Weights of a small transformer language model.
Training: a variant of Adam for these matrices, 325M tokens, 6958 steps.
Each number is 128 + 32 x the weight over its row's rms, rounded and kept within 0 to 255. Layers, rows and columns count from 0. The size above them is the row's rms in percent of the matrix's.

# layer 6 attention key, 320x320, rms 0.0499, rows 214-318, columns 256-319
size [113 118 111 104 110 113 102  96 111 121 108 110 105 117 100 128 110 116  97 107 102 123 104 126 108 111 126 117 109 112 122 118 108 120 102 111 114 105 125 122 114 123  81  88  79  86  90  85  87  76  88  90  97  84  74  74  83  78 101  68  83  80  85  79  81  82  79  83  91  83  83  87  79  83  88  83  90  82  90  82  91  84  64  79  84  76  92  87  93  83  78  77  88  74  80  80  94  83  74  95  92  78  88  82  82]
[[168 130 138 134 157 138 124 100  87 155 127 160 107 114 114 107  42 135 153  62 101 128  82 130  90 127 176  80  98 113 132 129 158 110 152  72 128 100 128 153 140 145  91 121 138 132 130 117 113 131  86 154 114 130 237 111 126 134 158 133 193 139 102  97]
 [113  77  90 114 139 143 133 121 121 103 132 134 151 188 112 132 158 160 117 189 120 130 131 130 135 138  94 131 125 138 114 133 125 118 174 170  80 151 118 133 108 108 158 143 104 130 130 135 129 124 138 101 129 149  17 131 185 124 147 134  77 144 111 118]
 [119 213 150 146 137 111 113  78 177 132 143 119  95  73 115 174 209 102 112 116 115 150 145 118 118 131 159 162 167 148 147 143 116 131  99  67 174 149 120 128 125 144 172 122 117 137 121 160 123 142 151 143 140 130 255 150  88 129 145 106 172 146  99  74]
 [113 198 129 139 163 119 141  86 153 133 104  91 119 121 135 184 228 117 158 110 107 150 113 111 107 132 157 101 160 140 155 144 112 137 128  72 174 129 125 136 147 131 122 108 120 128 130 159 108 154 133 113 146 119 255 141 127 153 134  74 142 137 155  91]
 [153 214 149 164 123  97 133 119 147 170 143 111 108 103 124 130 178  92 131  56 137 130 116 106 117 131 185 116 172 144 144 114 150 126 118  84 160 113 147 146 151 160 104 116 134 120 117 116 125 112 109 149 129  93 250 122  91 148 111 120 181 127 176 106]
 [156 125 169 155 157 118 107 102  89 126 130 123 139 171 120 155 100 172 142  67 143 161  83 125  73 119 108 105 112 121 163 119 145 128 139 144 117 103 139 139 101 154 144 112 126 124 152 127 145 144 107 158 125 145 234 104 165 143 183 109 105 143  27  94]
 [132 185 147 132 146 115 141 109 148 185  96 108 106 114 153 143 187 105 133 105 150 145 126 108 143 136 188  89 145 142 143 119 125 138 116  90 150 166 143 128 167 117 101  94 108 135 141 141 103 121 113 118 149 104 243 125  96 148 109  92 149 124 196 152]
 [118  76 104  95 124 137 114 157 109  62 116 157 138 159 110 124  15 171 115 163 124 116 127 143 115 126 123 150  77 120 139 120 134 134 153 176  90 113 144 120 109  87 155 141 147 125 122 116 119 119 145 120  96 143  15 120 165 111 170 149  79 150  69 123]
 [120  64  88  98 126 152 138 129 107  71 119 149 138 159 127 118 105 158 131 192 138 117 138 137 134 141  61 164  90 118 139 121 103 127 132 166  89 119 120 107  96 102 146 130 135 113 129 141 131 137 133 109 128 150  16 128 168 102 144 138  82 132  94 132]
 [142 140 150 135 131  90 115 104 130 158 153 108 107 113 108  90 147 108 143  60 126 134 110 133 135 125 181 106 143 130 133 131 153 119 125  91 131 136 127 136 134 152 107 119 134  99 126 136 129 148 112 137 139 129 255 118 104 140 127 133 181 130 130 119]
 [105  95 107 100 115 149 122 143  99  78 159 164 138 153 103 143  99 184 126 177 103 120 129 154 114 120  63 154  91 129 137 140 137 124 140 175 111 114 103 111 110  91 146 149 125 110 136 126 133 144 166 106 126 154   0 130 159 124 140 139  89 139  83 121]
 [124  64  98  89 131 145 119 152 103  77 142 146 163 150 126 125  86 151 129 155 114 102 133 134 122 134  71 159 103 134 135 133 111 112 148 171  90 123 104 127  83  95 141 151 143 109 115 131 132 143 154  99 118 151  13 133 161 119 136 143  92 149  84 130]
 [116 186 133 149 145 104 147 132 133 193 138 101 117 113 127 110 158 110 138  57 142 125 104 112 136 134 165 123 172 141 124 135 141 115 129  94 165 143 141 159 159 156 105 125 129 136 103 120 131 115 121 125 147 104 243 126 108 147  94 102 190 124 190 134]
 [151 117 131 131 153 118 121 113 114 138 172 131 125 136 125  77  92 119 137  68 135 145  87 131 119 120 145 101 133  93 102 117 170 142 156  95 137 155 124 125 117 131 100 121 133 130 184 107 100 154 101 131 133 142 255 149 134 127 113 128 151 135 124 152]
 [136  75 123 102  95 162 101 133 118  71  82 125 152 164 127 143  24 153 100 176 152 142 139 141 124 133 103 159  96 123 131 134 128 136 122 163  98 110 117 123  89 106 169 137 151 136 142 115 135 134 136 139 103 156   7 128 138 108 169 124  77 165  56 118]
 [119 141 125 106 121 142 118 149 153 115 106 110 147 134 139 170 165 120  96 196 127 142 159 132 131 149 115 170 163 151 119 135 112 155 112 172 109 144 120 114 109  87 178 128 109 134 112 138 144 113 165 117 124 137   3 128 148  94 152 132  81 124 128 118]
 [125 141 132 117 122  84 163 132 112 133 136 100 113 137 113 106 126 125 160  63 110 131 114 134 159 124 157  65 116 142 154 122 137 113 120 102 178 147 119 132 141 127  97 119 130 138 122 124  91 139 102 115 138 150 221 144  95 126  88 124 158 129 161 152]
 [120 105 133 139 145 115 147 187  86 129  74 137 141 137 125 111   0 159 116  56 124 130 117 129 102 121 173  90 107  97 148 104 165 134 149 122 116 145 133 123 144 112  98 135 156 108 145  60  77 118 119 132 139 156 111 134 164 127 100 152 100  98 146 158]
 [149 178 143 139 149 145 141 141 124 180  56 134 123  91 152 116  11  83 116  76 136 131 127 111  58 120 166 105 138 140 119 132 154 134 151  75 130 143 147 143 142 129  88 108 122 139 147  91 105  87 120 164 124  85 201 130 134 119 120 106 171 122 177 171]
 [144 195 135 117 188 109 159  96 173 179 145 107  97 127 134 145 255 119 151  60 110 138 117 112 145 127 164  97 169 167 122 131 162 120 145 109 137 135 129 132 146 151 122 101 110 137 116 131 130 146 110 124 151 113 255 125 109 151 123 117 158 111 185 106]
 [111  87  99 109 104 117 130 136 121 105 181 140 140 165  84  67  98 131 128 175 128 152 107 143 123 104 109 179  85 105  78 113 145 157 128 133  98  82 131 125 106 136 145 151 153 106 149  99 139 129 120 136 115 120  27 155 127 126 118 171  92 135  81 100]
 [163  73 184 153 108 126  97 138 105 124 165 169  80  41 128 137 189 117 156 104 117 139 134 146 130 130  53 151 120 134 167 115  77 125 109 182  65  46  98 137 124 176 106 132 138 113 104 127 197 166 114 146 107 138 186 122  93 106 117 135 184 110  37  94]
 [124  58 106 124 135 142 124 121 102  91 150 159 146 169 141  86  79 157 119 155 126 117 117 132 114 136  56 134  99 128 121 162 145 121 163 146  96 106 121 123  91 120 134 157 138 113 136 117 160 136 134 116 118 139  30 121 172 139 159 134  75 147  73 100]
 [129 108 112 135  94 126 152 175 128 120  83  95 153 165 132 165  74 141  88 199 134 134 153 146 155 120 120 144 135 160 138 109 141 140 112 166 110 136 121 119 127  89 144 135 145 131  98 118 114 108 146 109 133 160   0 125 148 103 135 138  94 113 154 157]
 [151  96 107 115 150 125 147 107 131 153 148 136 111 128 106  69 125 122 156  45 109 129 116 127 125 109 172  47  69 146 123 113 182  93 182 104  99 157 120 126 113 134  61 128 135 140 136 145 114 144  51 134 151 149 249 149 139 113 105 156 106 112 151 107]
 [143 155 154 140 134 105 126 135 125 174 128 101 126  88 118 111  66 115 157  57 130 120 113 123 141 120 195 102 136 121 126 127 150 126 118  89 157 120 135 157 142 154  87 123 126 124 136 107 112 137 110 149 136 102 230 109  90 150 108 120 182 117 156 143]
 [152 126 117 142 105  85 134 138 140 136 137 111 117 106 126  93 137 137 124  82 119 133 124 144 153 115 144 107 153 103 139 132 149 113  90 123 158 133 118 114 131 133 130 137 139 117 137 118 101 144 128 131 130 149 255 123  97 144 101 139 150 118 133 153]
 [128 146  92  85 142 118 122  79 143 138  93 107 157 196 128 200 150 145 103 168 137 131 104 108 176 124 167 123 131 166  71 106 187 127 111 135 114  98 106 160 114  94 161 139 108 169 108  86  66 103 121 111 128 149  42  85 190 130 185 169 106 148 110 112]
 [163 122 163 151 145  68 142 156 137 179 192 117 113  53 132 111 208 112 171  40 111 135 135 129 113 110 123 154 145 149 133 119  80 122 142 115 120 180 143 116 131 156  99 105 112 102 133 117 144 166  94 105 155 155 255 169 118 108  89 135 167 110 147 106]
 [116  80 115 115 134 154 108 156 125  85 113 149 149 129 137 139  83 162 113 169 123 141 152 141 116 138  72 146 101 109 130 136 112 138 133 172  78 114 120 110  95  99 160 136 139 129 137 103 123 122 148 133 118 166   2 127 154 119 143 147  60 143  81 113]
 [ 86 125 126 139  84 138 115 174  84  65  73 121 134 116  72 171  83 116 132 210 135 132 124 142 137 128  70 169  73 112 156 159  68 158 100 154 169  94 106 121 148 111 164 152 157 131  94 116 154 160 180 140 104 107  18 122  81 143 112 111 136 123 113 157]
 [120  88 127 173 126 153 146 100  79 129 106 118 105 124 110 120  70 128 179 102 146 157 102 117  75 130 103 102 124 103 171 144  86 164 147  81 141 127 142 134 148 162 133 108 116  92 148  89 145 164 114 134 133 117 232 148  81 147 100  90 175 135 132 132]
 [130 205 144 153 133 115 126 131 131 157  98 111 121 102 119 145 132  87 130  78 151 132 116 106 117 122 197  98 145 140 119 115 140 133 131  75 161 150 133 148 152 157 114 113 126 150 124 121 117 108 110 143 145 110 227 123  97 132 111 116 174 113 168 143]
 [161 172  90  97 137  93 132 118  98  86 139 155 143 213 100  95 130 171 105 112 122 144 103 109 120  99 209 137 167 102 103 106 168 118 155  68 124  81 138 138 111 145 136 141 125 107 120 145  77 130  91 132 140 125  50 176 173  92 165 151 114 113  94  86]
 [152 175 149 131 134  73 168 127 178 167 147 113 100  90 138 134 229 117 119  96 131 140 128 119 160 123 153 115 200 130 153 106 127 135  91 100 166 159 146 122 160 153 102  99 135 132 133 131 127 132 115 114 138 138 255 134  97 126 101 110 165 109 201 131]
 [128 148 124 144 124 117 180 114 192 176 179 119 134 148 155 132 206  99 102 114 137 138 175 115 177 138 135 140 139 140 124 114 150 109 132 133 103 178 163 101 165 177 114 118 116 140 151 187 179 113  82 142 146 114 166  99 184 126 138  66 101 124 195 112]
 [123  84 143  76 103 143 106 151 133 124  78 179  84  88 158  73   0 160 143   4 119  85 144 125 131 119 143 121  74 165 142 148 151 100 135 132  88 112 159 149 121 135 120 153 136 112 136 118 109  95 110 128 116 135 177 121 166 134 133 112 118 116 142 149]
 [118  79 104 110 136 136 114 162 109  74 145 153 136 141 108 118  81 174 118 166 118 132 122 156 115 129  77 147 110 109 152 119 134 133 133 161 108 109 105 128 112 113 155 141 151 110 115 122 146 137 148 118 113 163   0 130 157 105 140 176  80 143  79  83]
 [158  74 158 129 136 181 112  47 107 156  89 144  98 146 161 107  96 136 178 107 140 121 122 128 133 127 100  71  95 135  94 133 137 104 145 134 117 114 117 150 131 138  90 122 138 189 153  95 110 160 107 153 118 123 233 112 147 145  90 115 173 128  75 173]
 [121 116 131 141 129 138 164  93 166 158 132 112 147 173 157 144 255  97 119 198 165 132 147 103 178 144 108 139 128 155 113 118 106 129 130 143 108 175 106 120 123 131 111 125 107 153 132 181 178 105 112 113 152 116  80 122 148 117 127 110 117 127 166 133]
 [125 112 151 112 102  92 114 154 175 140 110 110 164 121 158 172 158 121  89 162 130 120 165 119 165 126 129 176 140 155  99 113 109 147 128 189  98 138 125 107  89 111 144 130 140 173 124 160 150 120 142 130 122 145  42 113 161 101 151  99  75 124 112 146]
 [139 162 135 140 186 141 112 123 145 127  97 132 105 110 124 207 178 136 139 143 137 146 133 113 119 112 174  78  88 167 187 135 102 107 153 120 116 128 111 153 135 128  95 121 110 140 108 148 105 111 118 104 144  94 167 153 111 149 138 110 130 128 153  94]
 [117 136 157  94 134 115 142 145 161 183 144  93 144 169  96 136 128 122 142 113  85 153  83 142  73 132 141 128 174 140 131 145 136 141 116 137 207 134 102 120  85 156 170 115 147 116 108 122  70 157 105  90 124 117 191 155 148 137 116 109 130 136  96  93]
 [120  98 153 109 126 154 108  45 156 133 138 156  85 138 116 134 117 129 143  92 121 104 193 120 110 115 120 127  38 111 103  86 136 120 101 122  83 148 121 106 142 142  60 127 178 101 163  98 152 105 144  81 133  99 232 156 106 172 128 186 198 129 130 113]
 [156 115 115 156  79 108 130 116  69  69 141 132 110  84 116 137 120 134 135 191 106 124 152 131 179 146 115 131 159 178 152 121  87 110 129 189  65 149 132 188 195 109 121  96  95 174  56 160 176 148  95  92 121 132  40 152  95 109 114 148 125 144 140 152]
 [124 109 159 162 120 123 177  71 154 144 104 109 171 112 199 128 100 120 156  78 124 112 128 106 160 139 109 146 103 113 110 175  98 120 105 100 105 136 172  75 118 135  98  95 101 140 175  82 194 101  71 164 122 110 110  74 114 123 166  93 158  76 124 205]
 [185  97 153 132 129 141 123 128  80  75 105 146 146 173  95 109 130 128  89 183 139 168 127 111 139 131 133 129 100 163 133 129 185 104 166 167  90 108 147 180 135 100 155 139 118 123 102 126 146  93 146 131 109 109  10 178 141  86 145 163 102  96 151 111]
 [110 160 126 153 171  99  88 130 142 207 156 134  61  72 150 168 217 110 142 102  97 115 144 142 173 117 125 120 104 125 143 107 133  91  95 113 154 156  95 108 109 149 108  93 187  95  92 106 109 168 133 147 130 121 225  96 117 165  76 134 154 140  82 128]
 [182 123 163 159  78 133 129 102 110  53 125 185 130 168 143 104 165 128 105 159 172 152 146 117 182 135 101 139 135 152 141 124 179 127 128 122  92 104 202 201 207 128  84 141 128 180 127 150 136 118  48  98  97  90  69 185 125  96  78 150 136 124 149 148]
 [143 144 127  98 138 134 106 139 138 126 113 103 114  44 118 194 151 127 124 129 100 137 153 110 174 153 164 136 113 112 107  93 129  99 132 165 111 126 128  69 177 105 120 137 169 132 136 110  96 156 138 138 147  96 183  75 123 132 105 159  38 134  89 136]
 [121 113 114 158  78 137 148 169  92  58 130 109 179 186 116  99  92 115 107 167 145 127 107 156  77 146  84 131 129 135 117 146 155 121 158 157 161 106 106 146 138 137 203 146 103 106 131 134 127 128 124 144 154 103  13 119 170 119 150 100  71 124 154 109]
 [104 122 144 123 120 115 181 117 103 107  61 135 142 183 135 112  93 128  97 132 148 102 108 107  89 118 120 102 149 125 102 181 142 112 177 153 181  76 133 138 114 140 201  88  65 112 149  79 136 106 123 165 153  96  54 111 160 124 166  94  74 100 128 134]
 [153  92  94 115  68 105 168  79  97 120  86 153 172 204 133 100 111 146 132 168 152 126 160 109 149 118 122  86 136 115 104 170 131 117 156 180 145 132 144 133 135 136 115 112  76 135 156 116 135  93  97 141 116 140  26 129 140 117 170 109  84  74 167 154]
 [ 61 120 156  85 148 169 112 128 199 180 133 123 136 120 113 128 107 118 124  77 154  89 104 136  78 134 163 156 152 110 130 150 127 127  76  71 139 124 139  96  94 124 116 157 156 129 180 128 128  85 160 142 124 141 255 141 132 120 136 140 205 137 112 139]
 [178 145  98 158 146 140 121 174  99 113 158 110 114 129 160 153 192 119 131 150 151 137 120 148 182 147 123 142 106 172 157 138 163 121 166 192 134 156 115 184 174  85 113 128 121 121 111 192  98 164 158 115 117  89  12 101  95 130  52 129  17 148 140 137]
 [143 129 132  99 113 166 128  85 119  68 134 153 183 123 145  86  40 149 132 140 158 124 104 119  75 138 140 129 178 116 119 112 147 183 146 138 106  98 164 121 106 169 139 133  82 150 160 121 178  86  86 154 130 181  96 176 164 117 168  95 157 126 144 105]
 [182 148 126 189 102 131 105  91 131 148 126 144 130 139 152 115 137 130  85 106 181 117 107 128  94 119  91 132 142 128  77 138 178 120 130 110 134 126 153 164 195 174 127 135 165 118 136 161 131 143  84 103 131  89 153 192  93 190  89 120 171 144 189 132]
 [135 134 174 127 130  81 157 155  88 139 110 121 161 154 183 144 139 142 115 156 137 126 132 107 188 136 120 152 119 157 105 156  98 108 135 158 146 112 125 125 125 115 129 110  73 147 133 103 152 140 135 179 136 140   0  67 134  92 162 103  73  65 148 178]
 [145  97 104 112 101 124 153 112  80 102 103 165 157 189 137 111 104 141 138 175 163 161 151  97 125 108 128 101 123 126 127 159 144 103 172 185 134 123 151 160 146 122 135 112  68 126 136 106 134  87 105 120 117 122   4 140 135 119 140 122  85 113 167 138]
 [ 60 128 114 145 124 191 167 146 125  46 101 147 182 175 145  59  70 137 108 129 167 121 132  94  98 148 117 140 143 104 138 111 110 178  96  58 120 131 183 107 117 126 132 142 107 126 143 140 194  88 194 170  83 157 123 188 134 107 158 163 157 151 141 115]
 [111 123 143 159 148 152  94 176 164 200 149 103 105  62 127 172 123 132 165  85 133 135 109 150 135 139 105 169 146 125  97 120  86 125  70 103 116 142 104 115 105 146  90 133 146 123 169 112 110 156 136 158 121 115 235 108 124 162 125 162 138 185 126 104]
 [ 84 138 165 100 147 143 134  88 198 159  99 117  90  98 131 129  85 142 131  53  98 103 124 120  88 110 159 118 172  98 119 141  76 137  75  70 116 105 158  91  99 138 111 113 169 108 185 118 149  97 139 141 117 134 255 113 129 130 150 124 201 125 127 148]
 [135 127 161  87 143 151 132 138 159 156 152 110  92 145  52 146 123 131 127 134  68  93 146 125 105 119 143  98 104 112 184 145  63 118 130  80 107 146 137 101 114  91  85  83  79 128 101 152 125 128 174 112 125 172 198 167 121 106 147 121 191  80 119 142]
 [121 155 148 126 131 135 110  97 166 183 161 104  92  82 141 130 131 135 163 104  86 106 122 162 112 123 123 158 137 117 139  96 109 168  78  41 133 136 102 100  81 163 118 143 195 127 123 139 132 149 110 135 123 148 255 143 133 158 125 121 146 152 107 106]
 [195 119  95 122  91  82 127 131  37  67 141 139 139 147  79 109 140 105 109 166 118 172 137 105 121 119 153  78 138 153 123 127 165 104 171 170 120 116 123 170 130 113 169 138 124 106  69 118 109 148 109 115 121 106   0 120 122 136 129 128  51  88 144  93]
 [ 83  85 119 100 101 106 114 187  90 141 117 108 136 128  50 111 103 131 132 175  84 150 167 104 170 117 134  92 115 110 108 136 122  87 155 204 148 176  97  86 118 119 132 139  86 131 120 115 119 171 143 182 123 126  96  92 151  94 177 146 114  64 104 121]
 [129 120  99 131 139 159  94 111 166 105 129 186 138 186 158  74 115 115 125  97 217 112  74 108  95 112 133 168 141 117 124 109 194 124 116 100 141 125 161 186 114 194 118 118 193 139 147 155 149  71 109 120 141 111 163 181 140 146 117 133 178 164 137  89]
 [139 115 115  96  80  96 145 117  63  79 105 170 127 163 118 108 117 137 110 171 132 157 144  75 179 118 158 105 102 145 115 147 127 123 136 172 105 116 119 153 133 112 141 118 112 126 105  86 131 108 117 130  92 112  17 107 127 106 157 147  86  88 149 131]
 [114 131 137 161  78  70 142 156  83 114 110  87 135 124 192 167 137 135  81 136 140  99 112 128 150 142 130 169 152 160  95 106 142 136  81 134 138  92 137 110 136  95 179 151 135 127 140  94 110 145 177 174 119 102  54  68 107  75 156 105  76 137 159 101]
 [ 94 132 195 157 130 162 151  58 134 193 146 114 131 185 152 123 145 125 143  86 141 102  96 107 115 138  95 166 123  89 119 108 146 116 104 103 150  51 116  98  85 167 102 112 153 111 180  93 171  96 120 164 132 153 205 116 120 123 136 100 156  90 136 122]
 [117 153 172 137 167 144  97 143 169 199 152 112 113 104 120 154 148 117 149 107 118 116 111 153 115 139 127 159 156 124 136 134 112 128  85 104 122 133 116 134 118 155 117 133 169 131 146 171 120 140 170 143 123 108 255 129 137 122 117 133 188 136  88 101]
 [150 142  93 129 152 112 141 142  68  89 139  94 105  52 188 154 153 123 123 183 169 167 118 153 184 135 150 136 179 137 123  79 161 152 128 168 114 117 109 123 108 111 179 125 142 164 122 153 149 134 127 176 141  82  18 118 113 136 115 116  53 154 115 152]
 [176 126 126 114 130 140 131 121 132  80 125 138 103 142 161 171 139 123  92 174 136 122 164 101 203 121 180 124  92 161 143 111 153 105 136 125  42 148 139 216 117  67 108  90 149 160  73 130  98 105 115 123 120 125  42 125  91  72 164 146 120 120 130 116]
 [124 138  48 164 129 140 125 117 175 135 190 122 125 127 159 110 143 125 130  55 209  87 115 191  25 150  90 148 125 117 109  87 183 143 122  94 154 113 171 141 150 174 112 136 153  96 163 161  80 115 155 129 143 120 215 159 136 162  64 124 131 206 213 119]
 [ 88 135 170 106 128 108 139 175  99 118  73  81 129 143 135 169 115 133 135 164  74 131  95 116 176  91 136 183 160 186 146 156 118 143  73 131 121 104  78  94 108  72 149 116 149 133  87  64 156 156 155 115 113 157  59 109 102 108 162 121 147  77 126 140]
 [179 143 107 132 147  83  91 180  69 116 167 183 133 142 162 126 184 135 102 186 144 152 107 107 207 144 176 147 154 153 187  83 167 137 166 164  94 117 160 182 113 114 169 118 120 156  86 131 147 139  93 155 114 146  42 173 114  67 151 111  98  99  89  99]
 [178 143  98 120 143 184 109 175 139 122 143 151 113 170 128 115 138 110  95 138  94 114 120 161 163 126 144  89 167 139 174 145 133  93 166 122  94 144 147 195  96 114 154  92 121 159 108 196 148 101 106 120 109 105 183 160 147 129 116 156  83 113 103 129]
 [115 129  95 130  84 126 138 113 114  95  99 113  98  69  74 113 100 130 111 187  78 144 184 103 152 142 124 107 145 169 126 139  76 122 128 172 109 156 141 114 184  89  79 132 115 125  82 136 102 107 135 102 121 126  34  86  87 115 116 134  72 103 163 151]
 [129  93  99 114 107 139 125 105  82  63 110 157 137 159  90 105 109 146 126 170 128 163 173  96 180 102 121  78  89 127 102 119 105 102 168 165 100 143 147 141 162  99 115 109  82 143 108 117 133  89 112 128 115 128  17 119 117 107 131 154 102 105 148 156]
 [108 137 147 100 156 121 154 137 144  93  90 102 123 182 219 124 141 137 155 145 107 121  99 117 199 131 130 125 165 180 147 167  82 156  73 109  89 186 160 124  57 144  83  95 117 150 152 114 118 144 103  93 117 190  74 101 121 114 123 149 129 109  88 161]
 [124 137 108  96 204 137 100 152 101  70 132 116 136 119 128 113 141 125 107 155 138 127 111 146 104 151 138  74 121  81 168  94 149 135  87 152 139 101  79 159  99 146 176 167 158 140 127 185 167 104 157 117 158  76 126 121 159  91 157 136  61 118 120 116]
 [108 107 188 146  92 105 153  76 123 146 121  99 139 142  83 147 128 128 150  65  15  99 181 130  87 125  88 103 107  94 178 142 116  98 132 114  99 140 124  39 173  97  69 130 115 103 134  96 138 147 111 113 133 188 132  59 102  95 130 104  76  77 118 145]
 [109 106 132 108 159 156 131  85 117  78 130 107 174 127  97  84  48 133 118 134 155 106  92 136  77 113 154 139 172 115 126 106 107 168  83 104 120 124 127 108 116 139 153 117 129 143 155 158 202  85 123 122 108 174 168 159 130 122 151 131 174 157 128 120]
 [127 122  86 145 139 125 107 176 109 117  60 121 126  53  69 145 112 122  95 110 108 136 151 151  84 109 117  98 104 155 112 152 166 108 152 176 146 143 110 117 173  99 119 190 148  83 118 113  81 121 147 129 145 117  64  64 128 115  94 100  36 151 159 126]
 [126 117 157 131  97 156 166  82 167 153 137 112 115 160  60 131 112 156 146 100  36 124 134 119 140 145  84  88 166  70 143  96 103 112 157 110  90 121  90 108 131 117 121  95  85 106 118 146 167 120 107 163 162 164 224 134 127 107 171 106 115  71 116 203]
 [174 139  95 141 167  86  78 165 128 130 112 124 143  99  91 103 160 126 141 174  85  67 127 114 157 162 140 137 142 125 152  84  72 110 161 168  54 138 141 166 152 177 185 151 124 121 143 163 123 139 115 137 133 141 184 154 175 112 120 209 105 156 112 119]
 [155 156 127 140 143 138 101 164 149 115  93 138 138  65 100  81 117 123 115 155 180 147 106 127  93 139 167 150 160 146 130  84 184 124 132 182 136  67 148 154 121 172 173 194 226 168 127 158 111 115  66 191 116  46 146 129 183 126 105 114  51 195 126  72]
 [110 136 145 130 144 159  87  83 189 157 138 102 106  66 108 135 120 129 158  84  80 114 140 150 121 140 132 122 124 114 125  89 108 139  75  73 116 162 100  77  87 144  97 144 178 128 140 135 136 136 139 122 132 137 255 143 130 148 128 140 164 154 102  85]
 [ 62 122 155  78 121  93 119 148 183 174 115 119 150  64  90 125 116 119 166  92  70 128 135 133  97 138 102 126 100 107  74 105 104 126 120 155 173 152  44  36  64 125 126 166 105  98 167 100  88 175 198 151 168 109 213 117 157 155 134 132 130  96 139 128]
 [117 135 129 102 158 155  86 136 169 154 142 113 111  85 132 120 146 138 120 112 107 102 131 134  89 121 130 142 172 116 141 113 125 137  96  70 111 129 126 132 129 127  92 122 157 132 142 181 146 102 171 121 139 151 255 138  96 102 114 148 206 162 116 105]
 [132 126  94  82 167  74  89 181 124 136 132 163 143  74  65 115 120 130 110 122  67 142 128 110  65 137 185 129  93 141 102  93 165 113 159 206 146  87  98 144 101 139 202 152  69 107  98 158  92 169 159 132 144  80 165 136 212  99 162 113  89 118  99  77]
 [ 89 145 129 127 180 163 136 145 152 175 172 109 146 140 139 129 130 127 170  79 160 122 109 139 120 171  75 163 116 101 134 102  62 166 119  95 115 155 110 114 108 156 114 124 110 139 168 144 142 151 144  95 117 113 184 135 121 124 132 171 203 164 143 126]
 [118 142 187 117 162 114 104 123 177 197 126  99  79  79 148 156 151 130 134  67  86  86 136 124 121 117 153 153 157 117 136 123 104 140  89 101 127 122 124  88 107 122 101 145 148 114 138 140 130 156 154 136 134 127 255  95 118 147 124 121 189 148  76 137]
 [123  98 136 133 111 164 148 141 107  19 135 130 188 196  95  97  57 118 115 169 180 144 108 116  87 152 130 135 116 145 123 134 144 173 158 114  96  94 147 158 136 115 170 136 102 117 143 149 160  52 139 106 102 145  66 196 162  72 157 149 124 149 143 104]
 [178 133  95 136 157 140 101 188  77 107 115  94 141 126 198 166 159 124 121 152 175 163 114 144 204 114 156 107 125 203 142 180 114 106 169 144  94 171 108 205  95  80 147  93  86 148  63 132 123 128  81 121 149 170   3 138 117 103 136 120 102 127  87 142]
 [117  77 114  96 128 142 160 119  73  82  89 130 179 196  99  87  78 130  90 175 154 140 143  83  87  89 124  87 116 122 132 148 142 112 176 153 132 128 126 163 130 125 145 142  93 124 139 129 167  48 113 135 113 126  30 162 129  79 170 125 142  97 153 134]
 [108 157 127  93 182 149  97 195 161 118 140 164 134 126 150 109 117 119  95 179 192 171  80 120 107 106 154 147 137 106 102 117 224 155 106 140 208  85 119  95  95 187 213 113 189 152 134 132 160  97 117 166 124  66 152 182 175 154 127 129 173 157  96 104]
 [165 115 134 145 116 106 164 132  62  76 104 103 159 191  89 143 113 125  97 153  96 127 109 124 132 115 174 104 127 119 123 163 119 102 152 138 139 101 116 171 143 103 205 103  90 110  95 108 143 107 136 132  96 119  33 114 161 112 153  94  83  98 139 120]
 [112 109 112 116  93 110 126 193  77 169 125 140 124 162  89 125 136 135 126 157 100 157 160  98 182  88 112 102  93 100 108 124 124  58 153 193 116 141 117 103 129 118 128 127  76  94 121  99  68 146 151 138 133  94  89  88 138 115 151 167  89  58 128 168]
 [191 134 126 136  81 101  95 170  89 120 102  91 144  82  38 134 154 129  74 155  57 100 119 168  94 156 128 119 149 150 178 124 164 101 187 141  87 158  97 164 204  94 130 148  94 123  96 175 176 148 169 103 157 179 122 177 107  91 136 121 129  91 174 106]
 [146 104  70 136 104 170 154 141  46  60 132 144 158 206 125  89 122 135 107 181 183 151 129 118 120 121 114 104 128 148 134 139 144 143 150 159 105 111 139 212 170 124 156 128  99 161 117 128 144  74 112 117 113 100   0 149 124  96 151 152  85 146 147 117]
 [155 141 153 140 159 130 124 148 189 162 171 114 117 104 175 149 143 137 165  77 158 115  98 162 118 136 139 173  77 123 161 114 137 158  87  65  96 150 149 126 122 132  92 124 213 128 119 152 112 113 115 111 127 104 230 124 122 143  83 135 164 181  91 127]
 [169 134 120 150 100  99 121  65 129 143 112 119 109 159 123 175 160 130  93 114  56 125 131 148 137 132 169 104 112 152 172 166 120  94 115  87 131 162 124 127 118  90 127  65  54 107 112 114 120 173 106  48 142 184 157 125  81 156 100 129 108 120 131 183]
 [168 111  82 152 131 148  84 181 132  38 132 162 147  80  41 133 100 126  98 156  86 113 170 150  99 130 135 138 133 159 160  58 177  95 196 172  70 110 138 177 199 100 108 177 133 147  95 169 133 100 111 104 125 119 121 181 119  85 144 166 102 161 141 109]
 [171 116  96 106 113 137 131 144 161 113 150 117  93 157 105  93 150 119  87 146  89 105 122 151 162 131 142  98 142 105 199 143 101 111 125 122 123 164 144 167 149 114 151 128  83 151 117 201 132 117 138  78 149 161 197 180 120 105 108 161 124 153 120 137]]